Weights of a small GPT-style language model, trained from scratch on English Wikipedia.
Architecture: LayerNorm before each block, learned positions, biases, untied embeddings.
Each number is 128 + 32 x the weight over its row's rms, rounded and kept within 0 to 255. Layers, rows and columns count from 0. Numbers have three digits each. The size before them is the row's rms in percent of the matrix's.

# down: layer 5 MLP down (transposed), 512x128, rms 0.0785, rows 225-404, columns 96-127
# up: layer 5 MLP up, 512x128, rms 0.0784, rows 226-405, columns 96-127
down225 066:145109141101138094132157110100143198132165149108130084138070110057128116145098155165172174102115
up226 102:131151092144162128173121147109154102161141151060148127111129182126075157169072117123100110117112
down226 104:163087168151133143078136101153131074140120137164120138184158155122168123176173119152086145142106
up227 102:159102132114148130118144157121112134162086144150123150160079150110126068144143172128202045130158
down227 117:094082132158083021117117076106128142135190128156119138138188129090130168157103119131078153074126
up228 082:195136137161127076108129109206125114058119096137131144157137126131146162170101118051069099157151
down228 087:082138088152120188120082168132101102225093178107130122137157084161142131075166135166144161127135
up229 112:109104185135152128108139139122137096092091083141100153158137103129085132124188116138115126157146
down229 124:118099134131153104136118137171183128173153112139127107062138125096143103147108137093116091132100
up230 099:103130132185101157135074102135151090097177173125081176126145145105123104154132169122102116177140
down230 110:044122126139102108163140121155126141178126160071165090090170092110129165158104061166181115112148
up231 095:113109091121122087165165132123174132099146066123106133104147095099142157096187129136132122102140
down231 091:145153107162134172081113133104116092146113198120140147173173151135135037148090117116091155143100
up232 103:148144120108141110092110190138161118124184115125098158177098104072162127105108186095182085165126
down232 120:134102092108138124162093185153117150143106143140135155091125169109129112161094136073145097163095
up233 087:129123138078119163085168147098087157128085140180106186133121107125140082064189177109210096154121
down233 091:105111101179152140141099186078204052159172073090151095180135112093152169079117165171115163059145
up234 094:146136132144148075131108112123090125134129120139154156118028099098101099114120120125110106128153
down234 090:106103131063068120111126173125144164134138112140158055098156141100126149100108140104144173094177
up235 099:137162160171077146060088104150134137144133119111162153106119080083103170149148142108103094129073
down235 088:096152067138188134160134155127100111145163192114123103095173133230132109097111068127158143126161
up236 106:145100151144191128137140075120097119177141137170139137140170144105153107108169169085132118127125
down236 120:130092120134147126137125099121179098196073097117127109143133165141080138173115102053048081132128
up237 097:156127144144156145128109125120155087074134142161106153167145119093125120149155160150105110122184
down237 095:119124127087109148151139059139079151166093119105141126129118136118160169137089138125167190175109
up238 102:109144142145134126132108113171148136102098111162143109116205141093086117177079132093129166177173
down238 099:208106124087116127102147168097099142170081139101107101129085179163138094151107087167151135104055
up239 083:134122051132180165133102131151162149151155137159154108145076113107189179044129131166167133170095
down239 089:116177156115072101130141126136152080074141067094099108088143107123077123159086085102121129106169
up240 106:132086116116151129141111112138081139146171199140133154183135110109065065138125114116134105125059
down240 111:042129129119135098111162127096134127172157150164079119109095136063176075130080174153128079199124
up241 107:148175168141097115171093101148169144142119109125090094103157098117134126120114160099160132123145
down241 117:117139161117149119122118110108110097116094146146099181115088126153100107129143168133105115126089
up242 086:160095182139129124109167107133096141138113118092119150141081159121107114111182129128125170135114
down242 097:117126106132078139123092153123097061138182070164154146154110145117135175117140120094126110121130
up243 102:083129126192140165093152126177131140138137092157105130166144132071114137114153090106126107095117
down243 093:141107180035099085158094148115158092092089113144174144081100112189106146113142148088102132134165
up244 115:114125166132138089183121166133126133148140128099145068134090126132089075138175074180101097108109
down244 116:144128112161120086049151092081201104096128145150189159122077107134060143123138166075108142136137
up245 104:132179148098099136181096140133174092051137076131103065127128140134115212151140113137186141123171
down245 096:141133113183186102095175109127145130155159181131138204113112141077143072133114146146083160090074
up246 107:058084126139164121141103119145178091115159121197157111135170181112115143113020140104116119148116
down246 101:137164152171130118132139112082043160109093154079063143125106068136143150184227113128179158187131
up247 083:141142139135138152106147140093161177116070102152092105130128104146139117115199099092147174183167
down247 091:141118152119153123139145119150109098137081130133124148129125170110159107211124122183089181086156
up248 105:127093121131101130120133150123142217162101160106163069182116114127028166145093070092162188137120
down248 094:119122140105174147111135118066104100098056095131131105141114119146112131122127097155145154131082
up249 107:186106125155096150120103171102126114116126153153113127123110217190132110142082111121134095139125
down249 105:131067062088136148111189113112153168133101130126172162127158107067111197178198149102070128166139
up250 105:198124094163138133137111145132128102121198075078095115171152165068072121123155137105072103093117
down250 107:105136159139091145103093103130161160156083141156151151104185130151109191139116171140126136177104
up251 056:124129097138172148131109113160097055164133140154180128135103104157147131136112167140123143150125
down251 045:147116183085099131146199134122123168110158096019089115147092141086131109146138119078163131104144
up252 107:104137119188170135129174126101111178112147118162092107125167193131129149223133121133115154093181
down252 100:112091096150074159101116141120113132085139175145147132120070148148076108174137129108104084165086
up253 114:144159151124116120099135138179162098128121130131149144116123148120149116125113125095147176148122
down253 108:156115096156105130105128151112122111128177187119132126146122088168137146075141126134117063127167
up254 120:111149126165145144111065116144072122075131148106108169140158149107118080190097153150087145106114
down254 113:153136091083134142134241128114129123098142130137137146123186138086138207079171117075118085107114
up255 122:126115179126092095147105136105126128107136086145127122137127142187140150182095089048114112132171
down255 128:121108128144107136114104110106082120113159101140160159200163128088129162148094172099106091141104
up256 097:125126180107196115142161138160104096132124079124154118145139149087170155144152140116103110142190
down256 097:176098117148148156097133158135103142104096160064131130104113123108153130116139133117140202069118
up257 105:164130148103119103081116121130123113166095139065126184094153118155124117134103146094115118163117
down257 106:079117092180149130151120123133068157147047119158100150099129098119112142097137148177108173132086
up258 097:084188132141090183164179178079132182127163166136131155126102152119112132131151111129155094112182
down258 101:130106076095128132065103129140175093236112151139169108084114084078183138092174177140117091132097
up259 100:144113108184116104076126121078058129184070130109086145150079114146175121186107117117111103185138
down259 095:129131147129165148146149116149168146103181148150140087105125156125128142060145125136138157106194
up260 099:117139129088121153055140175142121224188128087129147106080120164138135178167107127125121059142102
down260 104:128089141176133161119089092039106140121171140168139131145085111098195157110138126170158163053164
up261 108:110140064156126137120121163181103123140107108111120181128136146092078133182143156131093122133149
down261 109:165120105096059055106161073100162149048136118141097145117131148057159132156162161137132078136174
up262 112:127123178133137143152120151114091197147143227113102132109127158109101176135114126055133089163124
down262 104:096118109137122162080097108180094146183199094094098110151134106128142145099118098154135113076112
up263 115:134097124168150172154110128136189106155095140097135105059105189130195166103116151139124130090149
down263 103:090179121114142114104157194144123121125125175116124150142159117164085115117191137169155101121148
up264 096:113138103159157141102088117162094112143160063060171169106128137050134119157106086135128060142196
down264 093:193145190149099092149136158160172133142178146117055097163125082157149116170144085156085124149138
up265 103:141103142162130097179129117129105022100183115063149131130166166075092090147123089151107148193147
down265 099:104167091101191107099179123125161210169121143158074118137121135191134144134140147145124118087123
up266 100:140083125117129168190100126089114123154188105152119157149188133083088130160144112139120099100145
down266 100:169138201139135135092130097195111170107096105130169141116093135150154102160101143149149119066133
up267 095:158118129104107074119070157094162165154146150108134175049148166177117142117155144103146097105155
down267 098:139162084177144087095175138116132109140150132113095112082068112112112152138144106163141131125142
up268 092:154146172175095138097133133146151122199108126075205174104141128087139176138119118197118142099090
down268 081:117101073125127103150072136140124155118205163133099094121091086197157110107164116097143122151161
up269 100:171133077167139124168120103084106110106166145146112105147118160161120184148109138127107121082068
down269 089:081180152110119106077168160174137147176086132096106148097182090120138095150112134147133102120159
up270 107:117101158163167061170085109114143177130187113115170110139136105084106121056121134080085130130120
down270 118:126125116162155178058157082128103122155089103158103097099102173143098164115143165114132089083143
up271 097:175150163060091069092089139121161103146168070108138106112088149070179130124121053129115144118122
down271 097:084151103213166124165108188108147084175117147094128130143163105181095130149157143141082138145150
up272 094:135088087200129111107134181118156114123157162136126121143055136127134096109102103146099105153180
down272 095:126098175135151110090180113113117127152087101111145118151145113138097148203118131062144116132088
up273 121:109169133144083192115110146131087138097116153071155166096156099117110136110180141085099126135137
down273 117:151078123115132108115157094064150116124145120138157118124076153112111145101109138085129115110147
up274 096:168133133137112161154141106094090138192107111113172112087143099099095194138179153119101144113141
down274 082:107079103117170116111136150196203107136137185105082149145162123137163084106124103140196135154098
up275 095:140166196121075093113099102162150088098139146142104056128164117127122127148092157109159158119080
down275 090:119119085134128151144139163120101093182134126070107203147138115092135069141191119168129143138098
up276 086:148087092154097126089088114164141107163145097112152119204104160111123149156132132110179075228194
down276 103:127168176155136122091130082145198127161139118157150131196125086187154088230134109177097090106152
up277 102:154099081097111184095180090179090165102178105103136171068130147162075124160127128133142104134108
down277 102:112114065186128053104130143165101155149174119126090127125143162087161095091168118129205137133136
up278 118:162107120154083138110142160092108131146177154065196081139130078043114075113095155127174135134117
down278 116:109118163088173077073096174134121158106098092148127144110125149125164117115100045144145103080160
up279 100:134111101161172113127124131139106160177126042097142107113127125135196137158144118117078137098207
down279 097:135095091113157092168105103059086164109161135050084140094155100095035082108139075134140096128106
up280 109:063126145128172130139146108119194089181122151092152065108123138073142127106130140102177092150073
down280 099:111152104072085148115167138139147135141129117136069190115194114190116133124097144113093182137121
up281 084:142122085208143131082153114122157068114148168115163087106159118106144114132205085135133108137188
down281 101:138150161112100133156092130131142163136104113147079196185136171116071112159087165123109140121084
up282 090:174131126174130099144114215150137110145131157102164143148117151117113093130145191189139097141165
down282 078:066139135091121163096169119104084169136117063161071181138154128146127143128129132091114157099124
up283 100:112101111110131116138139160158118113198143126078129154133143162092146134152113163140158097052152
down283 091:142097129114140098126115100118147069094157078122105143132121091121115147106158072156167091159090
up284 106:159117129141175113165170088094122062109149196180101131150098106087127123142142151086155114162084
down284 112:112118174145117117115084125107116186077138095162177181154128129152147181181131154159220135119106
up285 129:193127136157102028176102134160140193150197140128136109114110103071147069092096159179155137162153
down285 129:130098145150136101088155184163079110100121144112113123122156138139120125128093080189143118097145
up286 100:090136161147138072134164138118163165105193138116138121092142104163116121132147100077128153168159
down286 105:153135113105111160072145106111079167119151127112088084127099068132147126073097146127171072074116
up287 096:133153117211123120124144156137116101137178113055179132142136152113157111119069139147126112080122
down287 093:167140079071172141113151112102168149142104161193063107118098137180099162088177120067120157146130
up288 070:099131106106149154079133145150109155126118182137120102124094150114161161147167139131129146116123
down288 065:165091155149143105159191136184154133139107091111073147104147111133127101107101065164081088089120
up289 133:134195138124147119106145090140118081141147175118094137117106087121123156085137148058176084103130
down289 138:140122086073140110119141104165109130150099166078092181076136102111079088142127145153136130153094
up290 096:057126122134111162097134073175106112140113144124043188127121151100150135145170167094128105094147
down290 097:124142104106155115144117150118117130123098171156170082166146129148102108146108149145124120126081
up291 086:123108185115111135066113122133032099114120119204132132139098147138147105121140090158138190172134
down291 082:122126085183091102125124122049163151091119111114106180153138103088099143098118163104179096106143
up292 098:117150149054123114119114080099199124123117124214072075095111198158080113138117133093093154109141
down292 090:132106106138153152114192072140027144122130103117152136148140126139124133073117107114191112105123
up293 096:143075129091129125117125156145137161149156127144112133143131122117111168128092132119141121130122
down293 097:170091097181140123146136108119143096108078151124173122141129089082150118124207104165142174115106
up294 094:143151105114117156139063086158162177127115126186133168152139152084101145092160166179109092155120
down294 100:099141113195120096129129159103115062112129140074130112117117117153193147144114066124109171080100
up295 120:126207124213144078164103105139111142174195123066121091156089100142153124124126132102114118135112
down295 113:140068181098169131128138177118170126118095134163195174114150125133183123139133121104138104080143
up296 101:112098110145178123125106152128084126147182164112098156194065152075173116152087145127115082128160
down296 100:110072173110150205144141163120122111116108073109131086136123165176123154137099091090132168117148
up297 105:163147130196180064116168110081186172066153107130060120094105141137091070182182122174069150137170
down297 097:121123153119076165172054174177144103157165140099138155124132129137170175080100133113166123159140
up298 075:088126117191140109083112143125151126107119123150098172096135146153116084063130144169117100175133
down298 075:175154175106137118169118109163105116177111142138164107131172109060125127199128102148159109069123
up299 107:115130151150125074144173170109159114168122157162158105111081121123101073102109093115174108183147
down299 106:155210139107130132157191090146097084098158105113141105082118109058103176115159197163152079160141
up300 104:168122150110150118146095173145127169156130128080116125166109110128121059133168115110178136180180
down300 115:100072101073129106104097116204148165138113112170052061164103153127162110124141149114195167102150
up301 112:095087100143140093062135123170109091118156110142107135125161121105117092101113173116156106159119
down301 104:151069179111103091146123069120170131139106107158128122116141217115109087129109178115134172095081
up302 091:157051141153086104171158110106114154145108115131151133065183117151131110058155133093086159168121
down302 092:122121102152139107128183162182062156127109143098124079106085149118055110146141113134119112106153
up303 087:176091112163124148092119140113118128133088163213124182111167155143079139172166138079120124171174
down303 093:151150139117144146139170117121157100101108120120172150098081160178144121083136169163097093135112
up304 107:176162089148143074084150056127142131158078097144089151094149134145103105105128133126136117170136
down304 106:084097151127118168134120176158157109128165146124107102123087129097158095132114095146139138114117
up305 099:144118181167117160170085173056147163097126100181118118163150106143119125127106060107143097096116
down305 098:119112118157153060144126130125068135046145145117177163159132124129177133129128128182159159104145
up306 104:141189188077095112119145133105157085163125123077150088162136061123142150098107161132170151164145
down306 104:119140105161083116123122149168170096125092147125153132142124158138116116190163126112060105125107
up307 096:198105104131085150154089171140151134135124192102102190106145110091092088122126088154112183164105
down307 088:089135072114162100143122132111092092105125074095162067134098174129100122138161194137113103094136
up308 087:104116120170160167152081147159116189164163130082160127133110099076053086149102099141137131113075
down308 090:160118130106088097106127103127104056084173120124109189091148130121191198088179120141099080147180
up309 115:149121140187152192141130102142108047102130064105177141151110117168197139101067153154120145141082
down309 106:129110138137160158106100148166160176168137172143136081115119113132113113109171092078201098150127
up310 104:109123066143102149136121145087131120074146120137064122150181099096164157084153097109158155125213
down310 100:139168185095091120109096142177167165128148169134202161089103171142085124081119132092138078119113
up311 089:025155160080091069124151146149174124173160123150070151096130119099148122143123157171124119137100
down311 093:168177100168137166154105048117060145085104146077193117155133152163118123142100076105165168141120
up312 099:176160126111145149082126131110121117182098105142134143152090154159099143198143117097135142110191
down312 092:096131174129099107129141106137092180122157159157171168100091140097133109116157107132106105182124
up313 108:103101114086118113142163092107180091155138115142174184093092182134103142074146152217148129084115
down313 122:170126148151181107126131139090146190079161141100128163094083063116150159122132086176123113123163
up314 113:089109162123141114122086161138117171073143124091132117108149099134126140123120076156120140159144
down314 124:099145154090070164161128168119146125185114075147096151124129126116107170132160194154090134094191
up315 116:161119174122093151112104171136050105120161092128127142127084158093148104088119140127128125088109
down315 124:129126049105122138105089142174143099151085184113138137096138119101089144105143121119131085133159
up316 112:093130163101149139143063138131092101108120131077110154200107146082147131172134082094140172156121
down316 103:170142126106077118132132159111167160144043129151105104100208093122137152121118162159087082157117
up317 105:109137167127117119157134139088090149138127125109152091129112160129143137127159153117148094128063
down317 112:163110110146113128178142093121089138110089148176157121142120099079102115151135105149126150176162
up318 100:109148198092088143162120142149199143130110221141088180103199115145104083115122120132199171108151
down318 099:091147083082111161134157108110066137131128074114171146180114147142109090156102082115142140138084
up319 094:114102116202181173081106139204088095184112137074114166126164176109145164159119145146154062119113
down319 099:161131190113095134206135136115107228092072112145087175157114166089203147107105111128136163167186
up320 096:090084170065138097100119042181106137160157112174084055131156124105127117140083122136174121123111
down320 091:168193149153130081161090201115167144151152156107123184094127097150126103157125125104139113137119
up321 079:148093101099141074138079220128154159107157202152117115142118140095159132153115131127171148107174
down321 082:121118149175121140081168045128068157170106119117160125092108085156116157106154119136083141152092
up322 101:136169166156155103096146143112121095180136131114157150097138117176090153182090145133113103159154
down322 106:180206191138125134076087124186129099174202108133109122137100104139137151130115120142150126126136
up323 103:133132144121133095133101126105149056189154144105070145104168121129179078138069168107134123104130
down323 115:057149118138162094108117138157102139173142107178127158180100162097100107185139099123120118206174
up324 091:107118083114139110151083122099174152109134192165119077145121133094105214095117093073130110130133
down324 086:138136156120103198127157134168111137096106107093115193110099095108139054160166130145154139106067
up325 092:143124111098122101147109154126134113130100175118109188122098078140130124093180167162151120110101
down325 100:137099133169121134112133068096144135124121060150098140145162150111101134116074082151102166175085
up326 083:098109129129125147126140104145196138195150165118161132109158115098125140131096118094120151123064
down326 073:149146097132148142115155113134083150055105134190091094166171144106078132146141175129148038154121
up327 097:167118096150114137113110121156144090205106113063100127117133202167105127164159167134130142158181
down327 093:091125138063113131108117086109130143100147138128176134167096115114121119133125192116083133148111
up328 099:140132163136152184124093162220156075134096122093162172151096153155064127104148175124135109107121
down328 098:101108166129079166166102137064078129125092046103136187106119087064156155208131140156121181130117
up329 100:181154174112065141107096152100124120154179131091130146124110059197138163145146117115144132147119
down329 115:214143163163142133168107118180154113180176136114115067175083155122134115176142088125072132127175
up330 112:185125095146098064099141135122199198166122118139123140105179076163104097126153068095131115147106
down330 110:159172184126214151147119110144079078109157125133114125161058111072131176106104132164156130127120
up331 116:128146115196096149167127184084135097089152129103139122203094174104109149118144079067131106111128
down331 108:090089166096137133151121109092120095164140140134097098059103135153186171119136081129073123170145
up332 098:117141195119121108156122127157166117196176112139137108166084115091135166163088070110131084127173
down332 099:154141080141151146118098096132096157055135087088148111137142118119145057078085178111152116111103
up333 093:121072126145200072114134043136100158120093163118192136096144071119144133166137169140142134160096
down333 098:147094167142097090110097158127119178213156088101096069143162171204129091103090096083143098125113
up334 102:197118152116096129157124162102163187123114132121162143128167129169128095096146068132182102140105
down334 105:151098137168151129144112166127116069124187104126170085127100119137136120135110146090120181143133
up335 095:171125121160093137149189096126159086086107096149125108111120137094128134164232138130116148122107
down335 097:087187136121126153125130140130069161126161116132110138173128119170097102164107126147095119147132
up336 110:153094117140158116100093098151169196149092159117181069085129057133141198111154140148131158115089
down336 110:080111186121130179162108124158131124190141121120148098129087165119219115123092181093126138119095
up337 092:112151114158120081158107082108168154135156145148124125174114151117087172120184118110162105139160
down337 091:171136150107078169078138098075104047124130154127138161088202098168093116145109175157074156119098
up338 107:132125149112089225092103125109052146137138108159103142153118145191145145096134163151182154136119
down338 114:130152063128149087151138148111199074143082149164127135131096160102175148138083158123073103081121
up339 082:152054156160131104154153081106104171145160174125178120130118116086136088115128077081122142102162
down339 078:123198090152135136104107211145092077122133111072106168105130097126135126107124145210115074144122
up340 100:132140162102089069080080176160120070094168115112114091117174128136116098122161178111131136085120
down340 099:138131117137135182146161131168192176108149092141169110163099111125158080165105069132094132164161
up341 112:128108132107128079109207182159091115146172094108176209081134120099107119206078131109123071100128
down341 107:148111110112145127112144142135084126149136144122152111166107156089118155058137166048164132084145
up342 088:203125136175110077096149180133157150118115107133137129147169080140151124130140133107165108114151
down342 083:113118104100142203134149069109060119142116139106162170071073128081145151146121155158056134176135
up343 098:166096074089109146110159134127154136140068189147106150064127121060111140133113086143148146119142
down343 085:088099194130128150138138145122121117199088076127128122128152096240171069146150184099151188130087
up344 114:122142176148140172151112077192159096148162151131122132189138076132093106220114143122120149172153
down344 120:113117109153122125104155175152097119120155113083161111097108164116202146101087130169120055170150
up345 041:173106096148145081073144095154108137174127098156092114101120060134133108166138150097152141149137
down345 033:099164221091149157142172157143179158143178131103145118152145172123130149109144153129133135145121
up346 101:144144122229201104136118152150099134116115160124113100128125143094178163139147179112130133065170
down346 102:119141093124114159163180094110158088071155198162090161152170170170121174116095067117143131126130
up347 099:122133144144116084119088180079124130098137067091094120141118131120100181136161138112140143186137
down347 098:162128129100084136158158100161158146073112169126138151100143069176169132089149081107108132168100
up348 093:137117134150087088169117154091138156140129163081093082173119162137131167152109135139164144137197
down348 105:123157098162101146104112121194120098123176142121131168185131097145114091107152217140064038199114
up349 125:158107129168142072150127106149132112132132089094061108076138133078141188122117177081187129136143
down349 147:109120183103099139118139103125110106143169118108131099145117090103141155108160043054199124080113
up350 105:154150109151174101138143133048125133024180172174096104123113127119124151123159113125126137083148
down350 092:122108154093106130128081128173135118184086091140128182139118130105123097133100100115108127164107
up351 093:149153150134115168106130108118116123113103157198151126101126113127159180138191141120116114130211
down351 091:099086126122084089101090162054144107165151152107088154153114171128101102077053125104132162088099
up352 089:164144140157083069061130099111094160130149195134088109121130142111167104091169142155124080116169
down352 092:130150155128190148144130131126111110116099040124125151150134121142164138118107150130185203173080
up353 097:130183222129091114185161112172099097108170127119126186136131163126115133184119091183168092136140
down353 090:123091059163138161096090143107148134146159135107157100099149139103115123002180149084135142133146
up354 107:103117150157161125094144122145062156136174160173085133127149124076118167102141152084160165128103
down354 119:100171061126045064095148151099150131094169144125079171099111146093153113140153141111128076133106
up355 109:154167159073091135142104134141148153136152165176094154109098118076123107157096058122107157150185
down355 109:154072080133115119138094077103087131126123068087157090155113157169124146177186133110160116141088
up356 098:155169146149075148180183121145120073122084089094084190118171099157132126146069161103162104153131
down356 101:119083109135130190112109146153110194101176087164173158143109169138129062137191147146124083091079
up357 105:126120174119118128138092182117156160083167132132158103160123114093130131162138182083180077130143
down357 105:169144116119148127145165122118161086108141157118144091133122122151150120123105146167160108158102
up358 110:132103163121131191159101187118095115117132161197133120139156102152141113123117113136148124138159
down358 099:139156140124110081144144055122189161175148158108091155073150118103081115075171117084156160134116
up359 107:166157185200076152103097153173158106081158158137140130125078165086116107161142118103109119147144
down359 100:115100133075129108178145126072105169160096094128140113164203141143189105124117084173103093072100
up360 104:148128128158076165124125086143130166156142138152167108119124146126170175147046150102147093109200
down360 100:127090208139158136144118141153107099120156116146115092111094117115172152082152128155096156151072
up361 112:181112157146142139106110161138140147104145164136130124137073162103125118205121080139156111105131
down361 108:052093145139145139116149129188141181138097123129068171145142124096121134115181134146133104103138
up362 092:133177104182110115081126097083170120147129161130163118124177107100180172145144098120135083131156
down362 082:108115156072113120169082165194137120156124043156142102182114102122108142111137140194097130090137
up363 101:104198156174115137150105068165148118112137144141110101192104163092160100087073173087140089128121
down363 090:163097110159146104173146136080146155136126083073215160039186113128167178155146125147092183145125
up364 091:098142170137069185124119158167112170102116099164056146084106145194115112112081143053137088197124
down364 087:179131128068153134138110138083131196132165151172129140108121115125104130095143152104111131081115
up365 108:203123102122082164067096102118126124176152146129167183139115086141127060156090125083121107155098
down365 102:113137170087114143172082177113148111107120127112148117128117087113077201149154101103116152091143
up366 117:119127148115092136102131171077077156112150095159125139099126117149140165117172136110147062156165
down366 107:152099110133129159128192053153138089128102144108061177160122174126116169104114175123070149137073
up367 097:120168106157199054165153104141113091148132160154183172138138100159154157130131110105068143123123
down367 099:134112127114128157136075093160147198172136100091102081138098103111120098162065152149148133106122
up368 102:207135104199103096173102176080178139161172125131126176188109138113157115070124104062160140162228
down368 100:181132128076136158145116088138139098128099161103174134095185170155089122140158188132061161159110
up369 104:177142138092101088104127113091192137104163118091113133089103133071123100047138143151161142167125
down369 098:084118131193152126148116154123127127125140088113197185167169125147143143134116123105088133115173
up370 107:079084142152172108113129111131049085144095071143171141165180111130177054147145169140207106095154
down370 108:126069136136108113157152141121103125154107140092142080143154134153130199091136155060070128120103
up371 094:114091115135144149128116109108159094119118133104162114162094140080113148185169120173085105135172
down371 094:161129149137146111155162078149117183099121115128094093089188118143148102154071137106147116133145
up372 066:128114110193096175090120108123158139156120092136210131055129111129147145065125108112110129177145
down372 067:159179153122140107126098124111134115091098185152112141183114143106157103180099165107102117116103
up373 089:070118197109092107130128126130069228146121120141167178080114103117132136148160138133130135133111
down373 087:170151120145155143082100153132149119127172112132101094121121167181149123114158120108133143140117
up374 110:088157155163075064144110102082176130163131153111137095085154114122145113172115121155104193112139
down374 105:175147143107140156142143115150141151140157085122118106177126123120152174116128155130161110123084
up375 070:121100153108155112129164143078146119190151094124156173126177152117061106137093087144155156113124
down375 067:103154118153075116196099113180156103083130104096112137105103092166180126162098122169144115141105
up376 107:170103165134102194137086164144119109132114177126173142088081142185126160103109134105150110115090
down376 111:121148122158124101140153097098134142196155138108115079104154087120118087179120125115167125155166
up377 084:113088137119127113165059083110177189127131117174143096165102120095087188175138109146130089125110
down377 084:129114155125146147089166161134069046103162130097114123095161130155195114083138138144104153110132
up378 089:104106080166118051097152114101137191074132099106116117156114209143139192122117185113161117112081
down378 084:150149105143099109149154146150149073172142172124101155168212075100087100113101083162133151126178
up379 096:160156116155096114140097117102147078105210134070179071095137082102099098092080136122121161159179
down379 100:126107159153114160108188130163148150106124106183121177116115194137152146077156079144125081049088
up380 097:147142182132157129169109079123138165096164182143106121114096119158145120178130111118136101149193
down380 097:150105131157097145099136139149173133147115109113145135080137131132147118177170126139101147089023
up381 105:184173158118147180130099156173151144150136153145103112148143142155111161170148131098097082169123
down381 105:101117132118112129143143160056128160081150137080157143158113084184227096124068095093143151159097
up382 099:101099153156069186119085150142136119161140149118099180065108195122165154119130140158107170125119
down382 091:165180108094172144116148163045163112106084143101182096187127105091091112105108160128130116116128
up383 111:156080132169178146103127170121111097124123080134109090210126191085134120196168089152105118100127
down383 111:129095179133111120088116083127122134143112112133114078102176180106100091073197085129120081100245
up384 094:141121145126124187089101122139094156098107135130129114124100106081068130136150133116141136108100
down384 092:159135137135134130174136165143132175152147122138090089135166120139151167125130103143134083131136
up385 057:132148172107136092191150135166153138104175156183128126169129109095110085078147089116133165135157
down385 049:105142174137162151107137135136120124124094121099182145174124170157172134131135180131130102106132
up386 102:131140130124152130097118124111131128144138157151090092084098105144110121176168062167111089136106
down386 111:169165143168113090103019117115137092088140137121163123168122123111157112163139117096097207141116
up387 096:146185097199072201113173078140146085142158120091107137082088162093186183141116138097110137162171
down387 104:120059131142143089184067141145124107112185099105128128212130128165104065187118155096158131120133
up388 092:157088100099095120073093138168132138161114102104106134150080120183075146083124150190176142139149
down388 096:067136097174132119151117115112113122195167113182124111076122140147134177110095043097151137238134
up389 097:142134149132164149113046220158154101215125066092131157107157114092155163168078144145101133128114
down389 095:159119063147134163149138073085149130040152165158086097177108148131143088135145149137141150086187
up390 086:128067099109155096095172143125129164158181108120149095103149092143152073107132135107115095150133
down390 086:172170129127119144198075109107173160154097218098123111154162129140130072117078078058103077126106
up391 098:089124112207117091134069106118158079136140142098098106112148161105141146105155101120069147167183
down391 103:144103169170146129165189114045108150129177077132113174129103129129114096139124115199208110075114
up392 101:158103136085129111156107113094134095141182065105105095139166056087074130091159143116156185146157
down392 112:106116109183140125141133111156147151099105179156082161103079174089144106145128145101114104098081
up393 096:124184122145151113109126157144192085079168098158134141116147147150121086162158096121131156144139
down393 099:157085134180127150092100106122100126200122146123145046163138143103148155085107075145092148145184
up394 090:083141144148186174062144133096074144096104134218100170166125125177135158128160122054185128130152
down394 089:125171107102076088156082142130174061151176131113157133108186112110194131081101175181058160119136
up395 108:122078155082116108126153113123129089056146090096142137101105184104135136126167160119142147102100
down395 108:153131145133157165118124174139108127165143155142116101190202124147095214124134081155177124123092
up396 106:146083191193091168140096105139083090138124106042140182102137102122135113126101148123093136200122
down396 107:120179077122126147136096131151162170133180148151130137040104129157150126168146100119125067110150
up397 085:150149121097113091200153092080199115087184186117101149177137145154097085187099099156134166093135
down397 070:070090162126151060097071139132133148130053111172135117118120108094091088103118109074122116122139
up398 106:102104164113114071142156091095112141087177113134136112114177133067076101138098142139104136137136
down398 104:155077021120122177125118187109125159180093128053133153126130130168151092100197117102140139133119
up399 052:090111111179135089080144148076093122154118069081099156100147100093190186119154104157162126092136
down399 052:163116184069139140133121125155180154082136138109157092136108166157121074170116150090129092145096
up400 097:186186113111131114139183192084120124159104111157079164127115054148119085103130105125141122165155
down400 094:086114126138130124194083104171103151088144153118133072166135176158171081148143131104125126132147
up401 100:147136174136105108110166145152142100122133183130122146138148129105132139150135170100137154055106
down401 122:121193099104114144155097155131132212123119140107103089090157146093140114177104122053132127113128
up402 075:116147185135070130070086168200082094087136091083164128114104080122109125127128148149116155188096
down402 069:157151135153139120162148043104169152128132088145104136153125148126155138132128029180098123073097
up403 099:150094118189141138124157143100127115137086119113146162127097144139152148147194113141162143159130
down403 098:162134137127174137144067133157121132099116099147150155085085082074151085109131105167072175155126
up404 111:097176096108138145089088167138161089150146125161175118111068114037167081084101172139120144089141
down404 114:109127144146162174099145157116142164118080179123141154178135100147117176142109117130150138105098
up405 102:173167113168135136134041143155076153144147081121110118171141091089114101128114152178120087139143